python train.py --n_layer=16 --vocab_size=16384 --norm_place="post" --init_std_up=0.0395 --init_std_down=0.00697 --steps=4691
Each number is 128 + 32 x the weight over its row's rms, rounded and kept within 0 to 255. Layers, rows and columns count from 0. Numbers have three digits each. The size before them is the row's rms in percent of the matrix's.

# v: layer 13 attention value, 128x160, rms 0.062, rows 20-62, columns 0-159
# o: layer 13 attention output (transposed), 128x160, rms 0.0555, rows 20-61, columns 0-159
v20 105:120156135184113142213139156149147104148075149070117058135143119119091074114116085111161095026152157154132126143096158121157135138102137150148142114161130112134144124154123112143167150110094059074134141132152104107165164124086176166135117125102115162041116119106131114135119078149171078126172112101111130138078137089109165053085121176164090057135144108094112157110145128131149172108101158147116112194144138109150056135116136162137132170111109171117124136153154214105103155116178188
o20 103:100122126154104168150153132158073123127144085154129105154100100107168117161190202135156152207136093149109136070142118187122114122140130173128134097096085059120144110181143136120105129140134141160116110073148133095095132114085090123123124109122131117122117132095115120180146136161055154077083127149141113076205144147123131078058117112059165137234129125192174156100138119085120107131156196148100075128050157125181170133140121119107114084121093129134102148152140110127124179118152149
v21 097:157106134077103099140145194166131128137132100111071119065147103161116164154107105117190133142164153081148120090097136142156096144075165098110139156121110124052185151188109132105101171168156077137136118118176111123159157118089049148099109118105088173104082106124158121123183113141129110130129157134142073052102143159146166132176117162130116097121092073083188075105147099121157126082168152137119157163130093174059150063134122123157183109104131072123077121129130087139154104188143128
o21 095:142183132150181138089155124105180104135117088065140133182144112111120103060149177125094136102169123179124172135179106115133059066112093146078105093123112148140139123113226104106158093131151100095119082134164184082157127123202179108111157080122138094150106123103094134150120056133129167122106121142136135142124154123111122158114126074115124161145147177215103119123130186157202087160093135119150151155164129055146132132112122170081118110116137160124170068144110096133099129090165119
v22 102:186140174143111148152128155123083040115099186124074100127093084131109089137187168143175129092162150094093098145135177115099132132145110045138166117133167186094147127116138006122145144072135132180172188058166147134119121142131176120153119165129139094128117106151160074112155098090143139090139114137142119076089116101140127133145163170126105097166140137134182117120132150159125126127140129105142133086155069148141103138191105104138137123177069138121132111135089058151137084165181145
o22 104:081123120095172094102128152185101107113119135124139132147144115139133091088138183098100116120122146160158118155106101166108184104098117120152057077179057176081112081183139147062128084177101119170180127160126109154132118167093072115140154145203183125140130136085118173118101105126114154152117171100143110138113158186104116146107115088073111154099102162107151088120174137150161121130136092086143193114134168098117155099102121080091107102186147166154172140168156082027122156144135146
v23 115:106072099146077134109178123190149157123058146086132106093187188097054106085106083147121118170147147127117071121191138113142110179104160096131133143170132117107169081168087157112072163106153140166172105179125105147113140131147174150150093119101167067181128127108109140091114165109118171144101160136115094150147159100132076150130127109114147111138111081136067122109133097164143063165110145101174098115141143131167138142164163092134101137151147133177083116225112059087141148128111163
o23 114:133130095136134104135102165179156096104174136134115112204132118173189115089097182146095168114092132122101135133091104124143131078096117159158202122174136158178121105137145071167125155159100215142110107165164112163161120139080144117105120137087143085167147080143098086092084176173155132112158091069158132127114112122133143079134110212132136138065113227141159109143091153113120087103129108125070166115100125142081077082152139125145142102122117172106089138143096176156089131115075121
v24 100:095162111094086171112110112125105138148168124088147116145076105195115187146121127120085117143062150144149107129152224065122166139102106155093155129152105082103094098142067132112105141141082089092149164195113174114150145151182116093112092144127171100129189131160076131182147104157133161117094156152101118099155113120160133087100130114175133145122145092111192080096152097116147078163167094110133117120143131129221120127095106099200151109080142121112119128225163102134121089132145119
o24 103:187151174103131116147135200114112083105081127109117154168080142127128105069121108134147125175124120100088126122151124161129120136126105125181134136180137181170146162112204114163150133091117139130089128128119135087082135101108068151128122125134118161085064122072164155162062136147107110099082086103121158167092081161104155122136111174076134135159161151138056139127117109173144121126142128093117139187119080155097140061172189148079152163127093120088158232127186083152128112109138174
v25 105:154143158185133069089162143160133149114161047149146080173190131105109099152113148104120153143115153140115112148096126181161099094137162141103174198091057145136105120127126134152134123110107109046187094093172082140132168128088080121147104119116157206080106118129143138185121163112146110142099134116144174100140089128130140136120138126046163048099118121113181122148124046134124096176157152121124119145136105114160094138084083139113103091095115126146120142161138067176146108200080122
o25 107:076174127098104188196117135140164186164110144069079144115101131132081112078136201158129144150149127143140132050155139125130162112138131099076084089123146137102135156086141033128125138121114119120076086165106182128157149152178157108113146177172125115146109118128071080108072181144180112122103118176153059180132161124075184119088108092148205113154085094121117137171158111121149115101126104139143163139150166105138079104174155139149157126106116081115151166105123115149131119103145079
v26 121:109082128160173164100124098094124134169060111146113117121085067128143153084151139121135134181168158114120053134081122158194104121134128098130127113087157153105157148122152160149138113183085098098162133123191073115200162102108085173142138091099067135093140119078127124146139175116136172146123142078149115082174093096126148195066135156108145147146081198088173165150128091123054115122111141151111160143082139115119113096138112133199125119152165116118192083123152084129153078111094153
o26 125:053177106173139166094117135142083181115133092138122151138166121144151130149153101142135078107154159151112110063094102106126101143170149079065142154124118177121123196136152100120092108128148118058168068119033150114156039150144098157150182133145197104112141196101104147038127084134153120134152063154139134174125142186108128131134134088145177100176143119126149141203126159104145137083106111172150139127090081098137123126099130148127125151107142161129136090168127135143101104127087136
v27 098:124176145124110119099115124122148144134105117169131113187093152088153133106096167147117107123086098157076102088150161105124096133208101146117118194143162159102095109090130209151185080149140104149126129102115174087079098103071126148113148102156090106103128140169097094136168140138087170142123058106104130113146105154154169145096129091179066129114192077104179187150186122116193150128193193121140105137168126163120173096174166092082171133124121108089081108117149097109147107120159102
o27 098:135079101133053167149105090083181110123129143111112136066134123146128134146128129138136200142162142077161111159085201119081163088111148159114168128156129170142090215210112166131152088109066116150123150131106098103122154077191141117147146125128134147150097159121121124191152128124101143123113135155122105107133099057115126153126084097120136147199107158104093060114114099162096126130145112127192112194146059119093101139067111171142151149171096143147138163132188137084124090078140141
v28 112:092109099111195135146140123139146148123190134142134125111162135193139118083048146098126112158100085110160128107134108128131102161104119108113158171098137181157120103118134137127098157139078082102078130125173155132105121138107177149184064042077155104161055130157192057099152182096124126150073147128106113112079121156098191179085122123082128119144162108106150130175076119065123130118102154104169150104095155150142145178122140146141066183131084150182100152062143122120138127123111102
o28 116:126211122191107120170158123104167129128160065102103111131120118073174149163115139156122134121114155150191080111212146152186138128108092121081161090129120144122065135143108105160157089073138172121130155163121128128124108153153114112123105174146122125150124102160091203059126104128091070104143135090125106119086120133097096150147135130125132152088091108105121209101129150153202082130163173147148105103147135075117147165097092113125209126169107076162143099119057151202126118122118099
v29 108:130104200178117133092086111183196106129143140060155213155094188083118107131143143168040038147211167149101104110106075126129143160157122130082119138105142118126117130116150133160159129138138094125093131118169127197112108125138094112101119163131163106136099123205104085160115129143074183122135071100084104163139175111151119150160102151071095146093139148154132138131118101169118106117127133127088128096077136127136151112128077098087100099154107147172105130112115111130162043151119148
o29 108:101127083127107162151143047115147105086142128126088097199168068161105156120172134140140142111130138115185112160120148148059154101132158062135095149199116160150132130087090106096152126097139141125072167122108112137139182156102162094166107157171144138143153154144084176074130175157129112092169153178166108143077093066147171140174144120162152125091125163097122099108128086164051159139097088162095087134113142161116116150154113179154093152128095099150044140137165090132156122120077082
v30 104:132168136164098067107123085157092141145119185070126145137199135100045071155222192123111173114066089045108124126134114099130193146140111145090172129143164136101127153133100131153055125122082087149227129156131124142150151116155133145135125158158153098148148096122104149168154125124120111135088113191143189097098084082099128116159107155120174101150078133100146125106133130136082128096177143077174138128113121123088088153138131138100121145143183082103136132129117147134073108108098136
o30 108:148089056077211146139087155184060080117050172151124152120117126148154094102124107149157066168203143133195136112116138127104102125094189127139130129176118103155101151138129136097186169145133158116155082141134136195142108120126123125101129143098169122105119090105125133148084158145135091105143164097138114168159111096130112091072146107119071154123127106124136146201071108141185196098096155093033119091163187118123119099138157097139104120121148121084133096133137133114174106112164144
v31 099:114156178168147148124138135123133098113135116087111144085116134120088115095128078145190146121107151085159158155125108096154110152118128119137131143159094187135089111095152124090117171158073067092166113155115100139128129109099210187140118109140138077106111117159095121173115144102118158088157143163126212121126156141118083171118088149059121108150082085130138233146121119097111114206117192184140071169081133138137178103167087141084086175153162070137093133130123088146136089131089104
o31 098:175121087152118130163081064136161152134128120080126154174127085153150133106089141127128186156132133148150076076122094175185128101113202056129150141160166091192113088183089136139112159128118138135121156122069113132195103145124101135149146173114160128166134167111114139088122124170179124154119109105131079183106099145140155073090099111125128115107139109157103195156149150114094093076165116097158133116142137111128166178041098137151091133132085104053115101129114162063167185168097106
v32 108:129130165137140102108129113129124150120108058090125177121153118189070198111121158156138114167089156138129103095125135075120101152147133164112108094099076130156124111140133165140117223112105159145152127152130178115065103156131080086154141099068112184100102131095146121104084084098128095088117097092121135143181141133105166121127093118183165119117126157120164071083159168164122140150165153133076111120133075175076116154119138214096144063188156149131127074161078123135099164066144075
o32 107:154105178090126150110148145164180130152075090124129146105135081118141141119092151091131127156169115139066086160162090175095095085161136122112183122116132162111073194173140138157158067140185157091159158151153136119131109138124182143124118149149062112115142080166142067140135156112136134108119158195157190130066146123117106160128148148123084155105148064141101117117072132062153130081128049132161099127128151130164066161163070130108094146143132089103120182133090115171149103069189139
v33 100:100198144083150157162129159104129146149091119094124146088183135051131135164074175086167140134113091121141133126110131115142159093103110157164114099203077112128077104102103166108083177101112129150118214095136123130126107099113089131094159140105105123150093171097076228127168138131094093039143186098110192148148137151171162149115115099131092128150135176072127155144141153133094167106156154164156123147118100097115087165132105138121105137082089132131123117104114151150050113181145093
o33 102:162037161089137082169114135112106094145213157141132180099126115122110138114168114091154163158121149125106100125121073163126076152103104128108165148107143069115163109155145118170141114141092140092098140100137144133120141194123112188170120095149097107051109070097104101146119146089159143159140085184143152104149102130092083121150189137146088128144117086150106145163114133115106151143147195138119046093202177090150188175096116112132191127146119147142145103134085130100191119074132094
v34 100:088138086096099162141118099079099188133121129185157141093139153126111185098143153164152101093137090164159108203132109143130122101115126134138173124112147104095158147142099099111138129152077140141135157207162115096143149103132143133116126148148106142156082072147125134139098151112155102143124062085169149106119063172106120124188107111146071105107205143151148112182109093162134091097080071103155072170157087130164185174193127127127108119112118129076193110098123116104124235157130162
o34 103:173121216099114044146103085110121112153102110170152053117125128129144121132087100169152117164088152087124144083154110160151122166077090090148118159093096081106126163111093090157112103123103164122120129132109091076146070123090181109207169100121167114110126193148156139152139143155110161108105147081133107108124190125129123081152083086148128123161108180118075069155195111095134163155139161121166194063097134159125129157103123139098139175177167163135167114144118138150114088138150164
v35 101:154090065141135178123039154105116157118111110113101215142072133153159168120105154097115178111088094141102124132126122121157117122127156151141179147129075170146147180172082137137066108158059103129180141095122209132072075128137134123206090163095164094165124093111197113101191121114105186098083126119111138123141172109154136166070158161120096096126167064152148125143147152095088116128097136164109157153153120099075159133115156090150132126128144148139109092116147163128151164130115087
o35 100:142140100136125078089155152118167110128166116109088087070150120084147170129079132142101112119177089133137085091120153112153105197141149132127150120148129140073098095150199165181177139049106183143094114146116121112165155164064140170106157144235124123132089140164140130110115098138090149142151125076101081154107091117139147158204154119102123154169103086104132116115061163141145155160155116151145135158115106109155107080147052166115128128122085163129153085113095144120134119047143194
v36 086:074096149128139123137175106037167121119133159126162127087109171132169150121130156129168159136133112130119085085174159105082166126150164069127097122096149130125165072095122157110152105131158087145078084108151118161173104123127131130102133094102068065157147148115143121129129145188135124194134090131155159115099103146123140107149119089152084122136166176098131144134129170057102149087164136045135211055160142137049122133077105186132120119153126175164125127126110059108128180132172168
o36 084:106118111106136180107142146135096060109143152157104132137195162154115102151152055142131087137130143089141125141081109141190133137128092095113205141093128143159061168177080167101142135215130125139117192141158089108104126146156102130076107157076139170076178147138101162133187083090115133091140217091174112103135149112106114164115096117110149079080103074165078083109077096120152140188126161160163137136143085146104108158100144115110157133145112111156136142140106140087118185120102100
v37 109:118134073179139090137123091151165118121141155077140150138135134150190186137125075089139113082104139098131103102167110123046118152140139146189097122119151113145110135217108136119106111184102146158100133123094154094116071191129094133129077086139108077138125125100119141150147164138137140111142080157155149183145185104054097167126139174160164151126128096068126071108097132136111094140148139106094152113155104149157137147040106062182154040127132138129149136105173175146160105137064120
o37 108:131129131129118105116186189031128122143129127127139161079116097138166138127100067137097107152158119143147152143094136125140129150145144087080155174142139137090152110082085100139158128118103148108156156158170189142181146173062142109073076148050099079128111128178178186124163114157110139107058134125084170144092200137166100105202139170087144122116128127125140126086110097189124114159081106134095116181049111129094115109132163150078113148132101172104152144132145144109163149072161131
v38 106:119108117157094088136165076136112116144110130166129110087148165148155195111159075166128103135121076138174121184096156109131127161170091182148142126187165142111103113105143142102158108072078104086189094115092170106111088123113107065135090164116187116071085146164094085125155154123122144079145087146118139116134123209122140155124133124205118198166105091118127079080123120098133127121134101107098089084113129113108115154143146099134191147072132189060198116104149144083118127153113179
o38 109:129135089143104104154130145103170128186111163115083114097094169130144130170158103107134134170129135138128160122070131118065054131102094087197156152187089114113105173124138142212087123108116140109139153116162155079136185144142145134122127126074143187137128120146159152118070155132059114110100138094118147113095181158114187146077137071094154095131162136148099108157134098084120205141180093098168147150101136133139160104105144108019107091210160133146133134129124115113131067129096142
v39 110:175134093159123118145178107194102126142176133127134133195138121139130119114166096115107126107124103126167054180069139112134120119163084134100179123169146107067094119090055085138103095150147140132124159114126125137148123083189104131123095144099134179153083162109115121077158102143160139077082135127148148135136136076123156131178106166134135188102137164076079126139064085162127067176063128140105152090095152142106073156103110155143185156132169172193076107126160113134126164124197173
o39 106:110162088070169143113114163104157115084072162137106136078145107076147075086124165182136091143090109127116157130197089136169166145098093093179182131136131152109160114129131116120148166129192116041065099096127144143145172141109124091181066097092108118119141121085081190139111143123166123097108081114142165079133201100168171152161133098159138145107146130140188101155105121111130158135188125164137142104115159107127125083178122078088110128158132160120147149151127129188133155118044105
v40 095:090160140052090090129094124146128138099135090167167166113127072107123145144176093093139174129112100120117112158149176123109141130161094181091127179182107182128173101057091073164134105146115136147181081087130104128098174173128103091122106133114148117081122084112076132136079165159115143120162109095137081126129077114141064137092056113133229124179136105146128143136189104148133136132173085124122119088104131089144145131119117132134123134153158143148189145052112124136113088142164215
o40 102:136142103119157126157147177094063115107162206120155117150121154145080140123139135105128106140118202135191115120106107123166106147116156148121121109135177120165128217072128157080066139122114141142150095132182105131144070072157130111181151176162127142115122153132115088089099154154122153144106086149108173144155167203122171122112156115148071110095137122119106127137115092154123155146057125088183145188130118168124134121183140119116117121135079086076167117122098087044121054119075072
v41 104:147120160145143079137136112105138099110076137122182205110191088095077123156176203133103157095102099148086127132079124150113137124141142099134089083156156084133142176192114126125078113088096182134185099193112164084142176081133094144056143113094159128112139173145151114097135138099137116172136127129139112097150155155182115182135150143087107176125114160162133174090135085121098157151135024126164135129153127149073086116129086100153098152091158094123172137138130165189093126104164128
o41 103:129069117142189119145120198188063125118114142133090044149097158152111104147109061126151049153137109161082175165104153095107064081125140183127123134130121131083161099120139133120096187098165144206127142128153147156114100093134131105155141110118112091119168141125151144119104131109149147131150122206116150200115136111093088139099112098159145107125170076101122075145134182161113134116224112125128132079164188108094115134117160127187157152115120118095101040121129126146140101116124140
v42 096:064153179120147111102144094140142116146110153133184201121128079137113122090113125158160104135142103181148119156108136078108172095149112120175182164170135113166078126140166152134119088175184119124100091088224117138110152130152155135135069074124130088111111194163160128108167075133103115103127129122115143099104109165127066147120081136190145148096159152090169125153138150096135100100091131112095117128167158120136161107073176179063089177069131125114201117094184134118110062121141115
o42 096:141157128078115120171159070091134132103124090126069124162110173144139147162144104168088091160081143114171064138108130162145099155106209101109118072110150122131116171118138094153107115091121111167164152105120055135138139162150133104110095076081136182069149069145061174196160137122067113175128135162188135121117211159125133136184092115073085139121184111168126167118096109165096172131167100132158122126092083152145140155155113106128147108185119122109132075097142159082118129152116127
v43 110:064091132168077118167174110120094187133060148108168147172108133196164161176114118154182159146142169114133148123065104159171181142116083115170145105159140176142130122112116135145155115092139129203146147140121135117161103129068136122126152102186166162079178157164118144161105148103117102114126140093101107092110139154108073156078123149145127061106092116095145072153114109159121023100079116112088117167112122133150159145150124147109151081143106114068136188112096126152140090085070112
o43 111:131163178130107143122103138141189113144142136147145144092105094135123115121132090123126114152110138158150076122171097142097134210100164080095093133131136101161069196117181059121085132127125138118184143125050118143117193142113172123093132119149137143186120091151150130121154135178109143101093123143164110118071112139136138116098149181106170108192155203142191082164152123133103078103096142103112106098092141175108086137093162129091109089073137165083155050117126089093134122178122210
v44 099:155096154118088126082071155133104186185103049132142142092152139141145107090125135131180163140142147162109081151050169131155134176139128062089102138165155163098133109179157106118179107123177071105145121094128122099083135132096111124137159168081131121117149181109118109125123141132114150133170140096200154092111112096113140108127088114127039143147154138098129134092131124142100162093092111142110101136088119128115170118106192033214087135212131163089147134184117098118142112138102113
o44 099:117122083113128144112153071186110034129075105086185094125146127188111162152137187101132129092180138142086156136100098107080140101122185121155126130109106174085161132117162065147095145148104124082153123131081084101114154104111129138155191122162141136189090170111143106049149125125093163128185097146132130132154148158156142148070112136095149066148134138162126134172150105113098104140159132155162153146102072138135114144144080120108181114087138187186179063151087125079154100130151172
v45 102:107103158074121088139065147108096141113129130163147168166155164105139140149146157183133132123153089178172123106177172173182151121092112126192138142172071183093134094115139135079096067109140166097198126173105142117168111139153115148147115105140118132114122168110115105115130162149111108130143099147194150133089085148128094118067095133107155056099192151098122104076106094078145133144147160177131101124168115033106149137141168160105156123192067125079139117076169163098152095093126139
o45 098:127169144153097157119157140124084167158156165106090134107169126096122137141165094109147157138106121137152125119090092118102104141139163144086121110073111144201119234110133170176106193099093120126093147108151086142158091068113146123168169096156082114128152146195148128205050122153136163138128158097124040130102172108174169113135145075126125109174117079101119109168158114091162067106140170107131099141155118144102099113131121092122130119118118111108187065135124139076152085104118206
v46 109:162146070146109088200140114140099094088138142137109153089118131051092109189144115133147175102141105098147108156132090136124116177128144162100120149106122088115105113079147113137160127193104156130136093081166059143144135122099113133154109124102128109169070162065108119163150082128182136159122093168094120100081150175126061146149072091133117103168102186150153125183189181110098155134180122124130146174061167109122133135131138078166171181071129094120130184144146151111167117093116193
o46 112:117150128107121097162161170149078163117129173120169103135090142147138122121141044140123090140143101104123148149129147077196135041134162088095154111170115057169174071148134164125085155142100125111131132071172161084095131098157137103176146074115138116124129124115069142113163126158118109175130097116178096138179145153103178142158153133141162166137119126131134151125111138139129202151078153121115163078137076041181189136107094136077084135101093118138154086143139191069127141144134074
v47 099:154194132079186061136142134094123181120114138150080128130138124130143109126132126131172156144151180121073108158106115111107112128126143115135179200098080132123109125175134092077147116104093128154123117138144072117085094103153123111123148110123099103116103125140072120151170076159099137127117092130149146162145085063102206131095127138165076134255146157124101144140130159151185140119162165136073085141136108212137212141114147091132082179121135100167133117107108124124160096133118160
o47 100:070096089122137157158090052109138119184133107097169145189105091127122131129110169109099152148129112068203127129148125114159152097107132144083130093085131106143069084138144189157162166156151117087172063089091164106154092109133080153131229153109122113090098154102102123093173108152137119148168085148170154071133175146111125119181137138145112117064090152074107107128106101162113144119137139143182113154102115093153132154134154118089158122182081160124113148118116158097184146125214146
v48 111:109086102145125174087119131185134136095139095112131132127116138182112158138086149108148131161139156086178068113120075082095170134163128124151080143050097176140153076138132073129141125103193091193168127097151104105080155161155160099178209052102163078173100140148180126138103173158111184103123150133119101156089126162148138154142089122138097110179126171103116124132093104162117134150134123084112103148139123100074133137122118109118168081109127124207195150142129065130112092119068124
o48 113:100150120082127049113158044144123064155170139149133127138130121095070120091093091105156154101125168146112088141163139161164144112142147120052140090190161159089122165107183104136103143096084158073179099132124137196132111162097153058096119151136131150140153093160138160053143124123140148131154152056187189127108161152097118178091117142172131124081115164134114104113110136107117119181157036119125144151125084148133127181147161149123155100131096077127157131120113170158163144120094102
v49 104:141122187107102091122104119156158089116143103113118158108154071149096071144143143090143127091065103132141111180090121093072168182174113143107169131088085124142214144096174147148103090100163165132162115099181118071136186120125160147180110146126089066138114146120146148114127166128116106072157135105117141182186152177070125103146149133136180137180119098112149140157064138140094042122093118095162130095167123145136138187132123149124106107092098107103172138074066077143141137104079148
o49 104:089127123120145059147137188174114142116143113174087144092171128139146126044143152102098068152161179143180096134156140108149159157168183138140126064124122119122113118088136097105127113139140116136161157114172081146158083171090183063087176120093084201115095145130140111129144125176175113159109112101098161144074178117087128119164149092110136098079074088105094184113178135128116149119177092087106124137138192160109124229116103125110142102154181108121084100145122116122124092158122117
v50 097:181134065147095137110068118134137130112108098122165151120148090134135139089136123158151115137180091173119137104178043099135098136100119048121125090158129127138094074152078080125076150136168114186083169079133141136149110107130169124114099189096111131111116129121115111124047109053101207148131155105100109148120164157137105152151144180122188160110152124148125103132082147165093103104142127166159160166115186159160148103149201073105137115130172134179108179110106176106086114081146154
o50 101:085120121153151089134167182127113089106136082108122098124135106126109170143086135151106133080145101111126174139147099167149131173104070095197098133151158129181149164103112104120101070160113180139165148208164115130109212151106138144141126096167170055188097124137123118148153110122137125138159069122186186108110112120184106115124135140135085132140119199161170165082127151178070142116120111101050071081119104119110126123115061171168108116161090114133131101087095135136159155160074103
v51 098:140182103183113108136120168148092119119126133111157170157112120132183056127116159109128072097087080112157141140189092085157080118104237107072089109108103179123120099067157116144123099094140169179111147118087113103104138160112169100114122195131163126146200168132136134157113147141137140134176076140154166095137093134169092123167186154118135093088084116107138125130109141159148168158183136148104073079127146138151094083150166184046078138136118132085137158106123118147113141080136135
o51 098:113083175120135103080144133127155126103135182145110098111168116091062170166134166132168160128173105108093118181116152148128217144124144114164083171139123092201125141107027117125094125140111127144138088128156075238130111117075115115137149166121163088135111082143158086152094136127121124162105114131090124134092124098111150170119049127144152180141139102150176164171108109136155111147078155102123154128138175114153111110081130128164127138125134077111108086107071101058098166164189122
v52 097:120124117161148061135135146138083103086112102158122128157095129070122080093164145128164139085059119131117119087115154122100152066084147174133143193127152122168085134105154168174136130134177164125106174120118159129099171159153103094089155130119168172139109130108106076117157076125130110115139149163133144135119156047115141146171135101135202196119164078109107188163130104200132085141070140125116142071125157161138166099118159168087120144140093126173131055062113134120115042141125163
o52 099:135128155063140187157165125139129120142134138162099175113124126138144161165157133180071139125128161108190094153136081182110138171159180163126101085115142105085105136114093109110124156140164048102131107071109096172128093083125115154186047106122100099122130155127167122180107146134094109156143105164112078178124128095121158165172137095178078126021128125128165101100082124186154163103132123116110151151082112103104103139119158140166118126171167156149094180099132085157112156080090069
v53 104:112129086140167162154100135135174184096141081121110100121125093109093141145125137204126147097106101149150118106146097141160130151122124099117175070108145144145115147087157103120178151081170160101131133150144110102054101102126181158078123145162076107154114189087167082102161110128112159121101150160125084155149105136184150112147138106160123147145168096213102112166091106084063153180120133097099151154086121069063211089155083110189110102125176132146097123159184152112182156131149156
o53 106:109160087124092082110051126135136141108157109170139106143091169175107136109153095112126118102120104125105185164188166133134138106163142084116146092100152166058155119171150163185151124126119116138098085102090094131132126096102080132143144061133141127182141080194155210103170121112115116128198112038123152120146186113129114137119124149141083117134120149131099184080135125080103115126109174165148168178174181138126067122068131200132110188126065109153112127126118113133112143140080117
v54 106:116132093160118164149111158091138187102091152142164174136143176134150145164145087162106101105172117103111109114158128176130154109108122079152098140142079076144167136134190176125102127087074116158108134108113105099156107187170160107104150170121088121103136059170169089210127099139142146095153163102103123143137083126119068089180116139152173055114157158135142078110125094065116064128135118172146174135085143122131114088147176092177173139153070155162149124119044103115143106181120122
o54 109:070093178113169124126091135150093124174149096130120070150162145120131139130132132095098171136089082145175146140135109149083100205137061077097111150121136131163138107120074151115125047106102149145129156071181145118113072132062163165135119121175163211134130147143128170156087120119117141130145107126180097161083163141167171099109140165130136059112096138105111114129164159126129168132059103127070113160135087111122108088183123191134147132043126137138130143168152126175123105150151197
v55 098:121161093142118145170173130107137095115110100091121155096166099091173189194189100095079135101094062108149116199107136123166154138130110073169080135127117145135144102079180127168114103128119144131060093051151151122141092171116092186146177098111113123147163122137159133195109105191176162151152147136103099127168112119145087100072166177157141111155093118096095148151138107110115154144145134055108153153143200168110092160130135088099140091091142138144116161072174127106078145152152135
o55 097:099081120139165084142177201109115148107198250164129154120111169090101099129144107129203096087171127136154150136116082118138143171186088077126153094110140065174130120095086157099107121118139097192115150135097130147157160143140139115125105143077132179117089120140078142179143153122123168086101108078126204086138136156088117177130102119073144093145151110117163130126160123119134175143071120169110128120098083086150166110064160142133138115075078117110149144165125138136158139085136135
v56 109:074110101177110167119118115157139187151116166091093127185096099146121164098140133093077142148161139120116127125161110088189113159187125142169154182150130079096069146121093101132134059122106154146153096116158133083159114176068112111143098131229110175142060112079177181173110145109118122164119091136104143120152127077098092151212072156141057130098117110120147130167144131112136138167167163176112108124150088143175192126081136121122107166110136092120150106109147151080121125133110100
o56 107:191136111192083160125127110074143171110148115119164107103089130109164157151118114189204106175109141150121123079121134163143172121104189069115069179118156082130148119135098100186150111132092137145146138094105121139167139121138129162139173164130217089141045121136088113182119107178128141106175119141139094095168189086132144115099149117148140128126136121111082107112064150162102158137093044138126105140109093125133079091184122107067104132095160165087127175160109148120152102097156091
v57 112:144084113098141098145168110108110177112138103149116118139156160118147125119100191157071144128131120116053157103087067121152066150179170110120148061107109132161087153098139123122130070128104092087138079178111143173107161130145125110162189159147119164148123123117178186140134164144113110074080129162110113116148155125095071107097142079137113154132172137107153159117173098105100112222111127091133119118094115131086085126192130186237082133101171161142174134173087127140125114090114104
o57 111:070093119149124111053099166196118132120073124105176081128066163110090185120138089157132127154146102114080105094148175117117144174118101115134145158097110161070119102129146120145163185070106170113134133126145110137181094117147110102151100169108104175128152129144123117100127122155158099116175174130154125184129068163104228199121172183128132121147102066092152153169075149142104161071151088146159111119156125115152105146102153082111109117136127064136105149090118107212110110139108134
v58 097:164075090092236145125133141151117116144125019082096186101095139145138146158140106049117154137171133163099188121113140163090160170217127100143168110148179158178071124165112161160130129153126166113172145097144131134111159143119123104132115097082146088112088127152153145100121137177112100091082131125080120095195147195150117116095155121149094167163139098135087081097163131137182119147152071126150147146119144137106103135159155147106162125093136126129127120076081127122101105182099121
o58 096:143131143110111126122172138117169072099195093078152146081091124073118092092087096117164100083102131118167123149094139132116032190125151164105163106157071137126153092091153133120166118090085132102102149219152118070153136142188106121090162163139096191151116135130114112132177116141102152162151124160073163119094150132063120204096149143164109116123155073121186140106102168095087162116141102123116149105202140130108166167156147159078149122169081139128124159172120120166142120125101112
v59 110:173133116143107161064137164125167112116184140106112112122173135091126119062149145163170114164089164155172058126131155154160095138148047178111170122086109115106132116127039129145078128119164103173089134094114055150112134167156184132129132095135086092143149159184124150109098133168113103101162173148134151177160066122097111065181141109139068162122121150102123159208114103124114071129138105198135134143149111143158065158094168130067101124109147135127109157132093100101149116142119133
o59 104:131147133077110136169127079124142116117121080155131168098163120140155101075110142118150170088121118143074130105141142151140217123140111046168130149101159053108113124134143109092166125176110153120086169145167094208121088120098135103122181095139130200134086111123105071157074120105125122143070086101154171119152170113168112081109130126120163141060107157115147109148138100145085132136132170110077104144157090184117170187186107096154158153193117134120124134188134116179125158085077100
v60 116:123085079085138158105117135110104125112133099168116170097117097120138139174135078124147173100124255118115121113099164128083150171173079106134144092124117104118118141130115160151168111170114157123098130132109152078093161080149130173061095134076146083118091163149083133083114075149158106150156073116080153171139134149142165131157084147086105167147123149096102086155068132162085138154159109140210130120149107132168134107149133135102169103129188057119128119117182163118041124140174116
o60 114:175081177060170108099179126074139097074137171123118168120125097154178151098077095154141082160091060128143179154101182130144078124105169161151116177132142133139150103173138092105070169130102139077172179111142098071126107110157107178123174126162113144145110134053090116131172141117154101120072108100120168105152174130104057122161129089184089111110117094114136159102172101116137166110148093149115172131132126136100159149135113132092129145139094195126089113102135095209146163131094149
v61 100:123097132196171145121083132134133095131137154170094151054154077058183144109104116148109155113148130086179166151075122141115105132143102118137149082120129090153141096178140123118163173058172137155140128141130117104140120118126151056092146110150096113056168106089163129086132134174104143139147143190127168113148152123079128032114137095161128181167107143127150134126156141121117110047100184156102179190146082178115095164114127150126129132162136063163147125092147157104076076138166111
o61 102:092135117105147136141137106133127165133163079117151118142117110138140125089114139167158084069122129116143168113139108155080110144194116148126081198092150060046110144131110190106130121207177078105224094134174125110107106132128112160089132097130092189128119109161137172140079054136130109144089151136136122116119129126142073173086164168096092135104108062180121132196122186127095141131180105119119101137084136079147189167104156170128131117138111210131083153132128118107149123104116125
v62 102:133214110101142157137168135139133102123146128102138122136111158162126139147163141114205101089158106123119159120167121144219129114186135092166131124175119130148105084124107113109046137174075118127077102056139172086147154144124077145170123139140116177160131129152090165162127132089155156145107121127096083162084172119053139142128076092132101122126085115130132111095138150139105109147133068063110066110102115165085179138099147139191076067130097179114150158118147083164085099120182154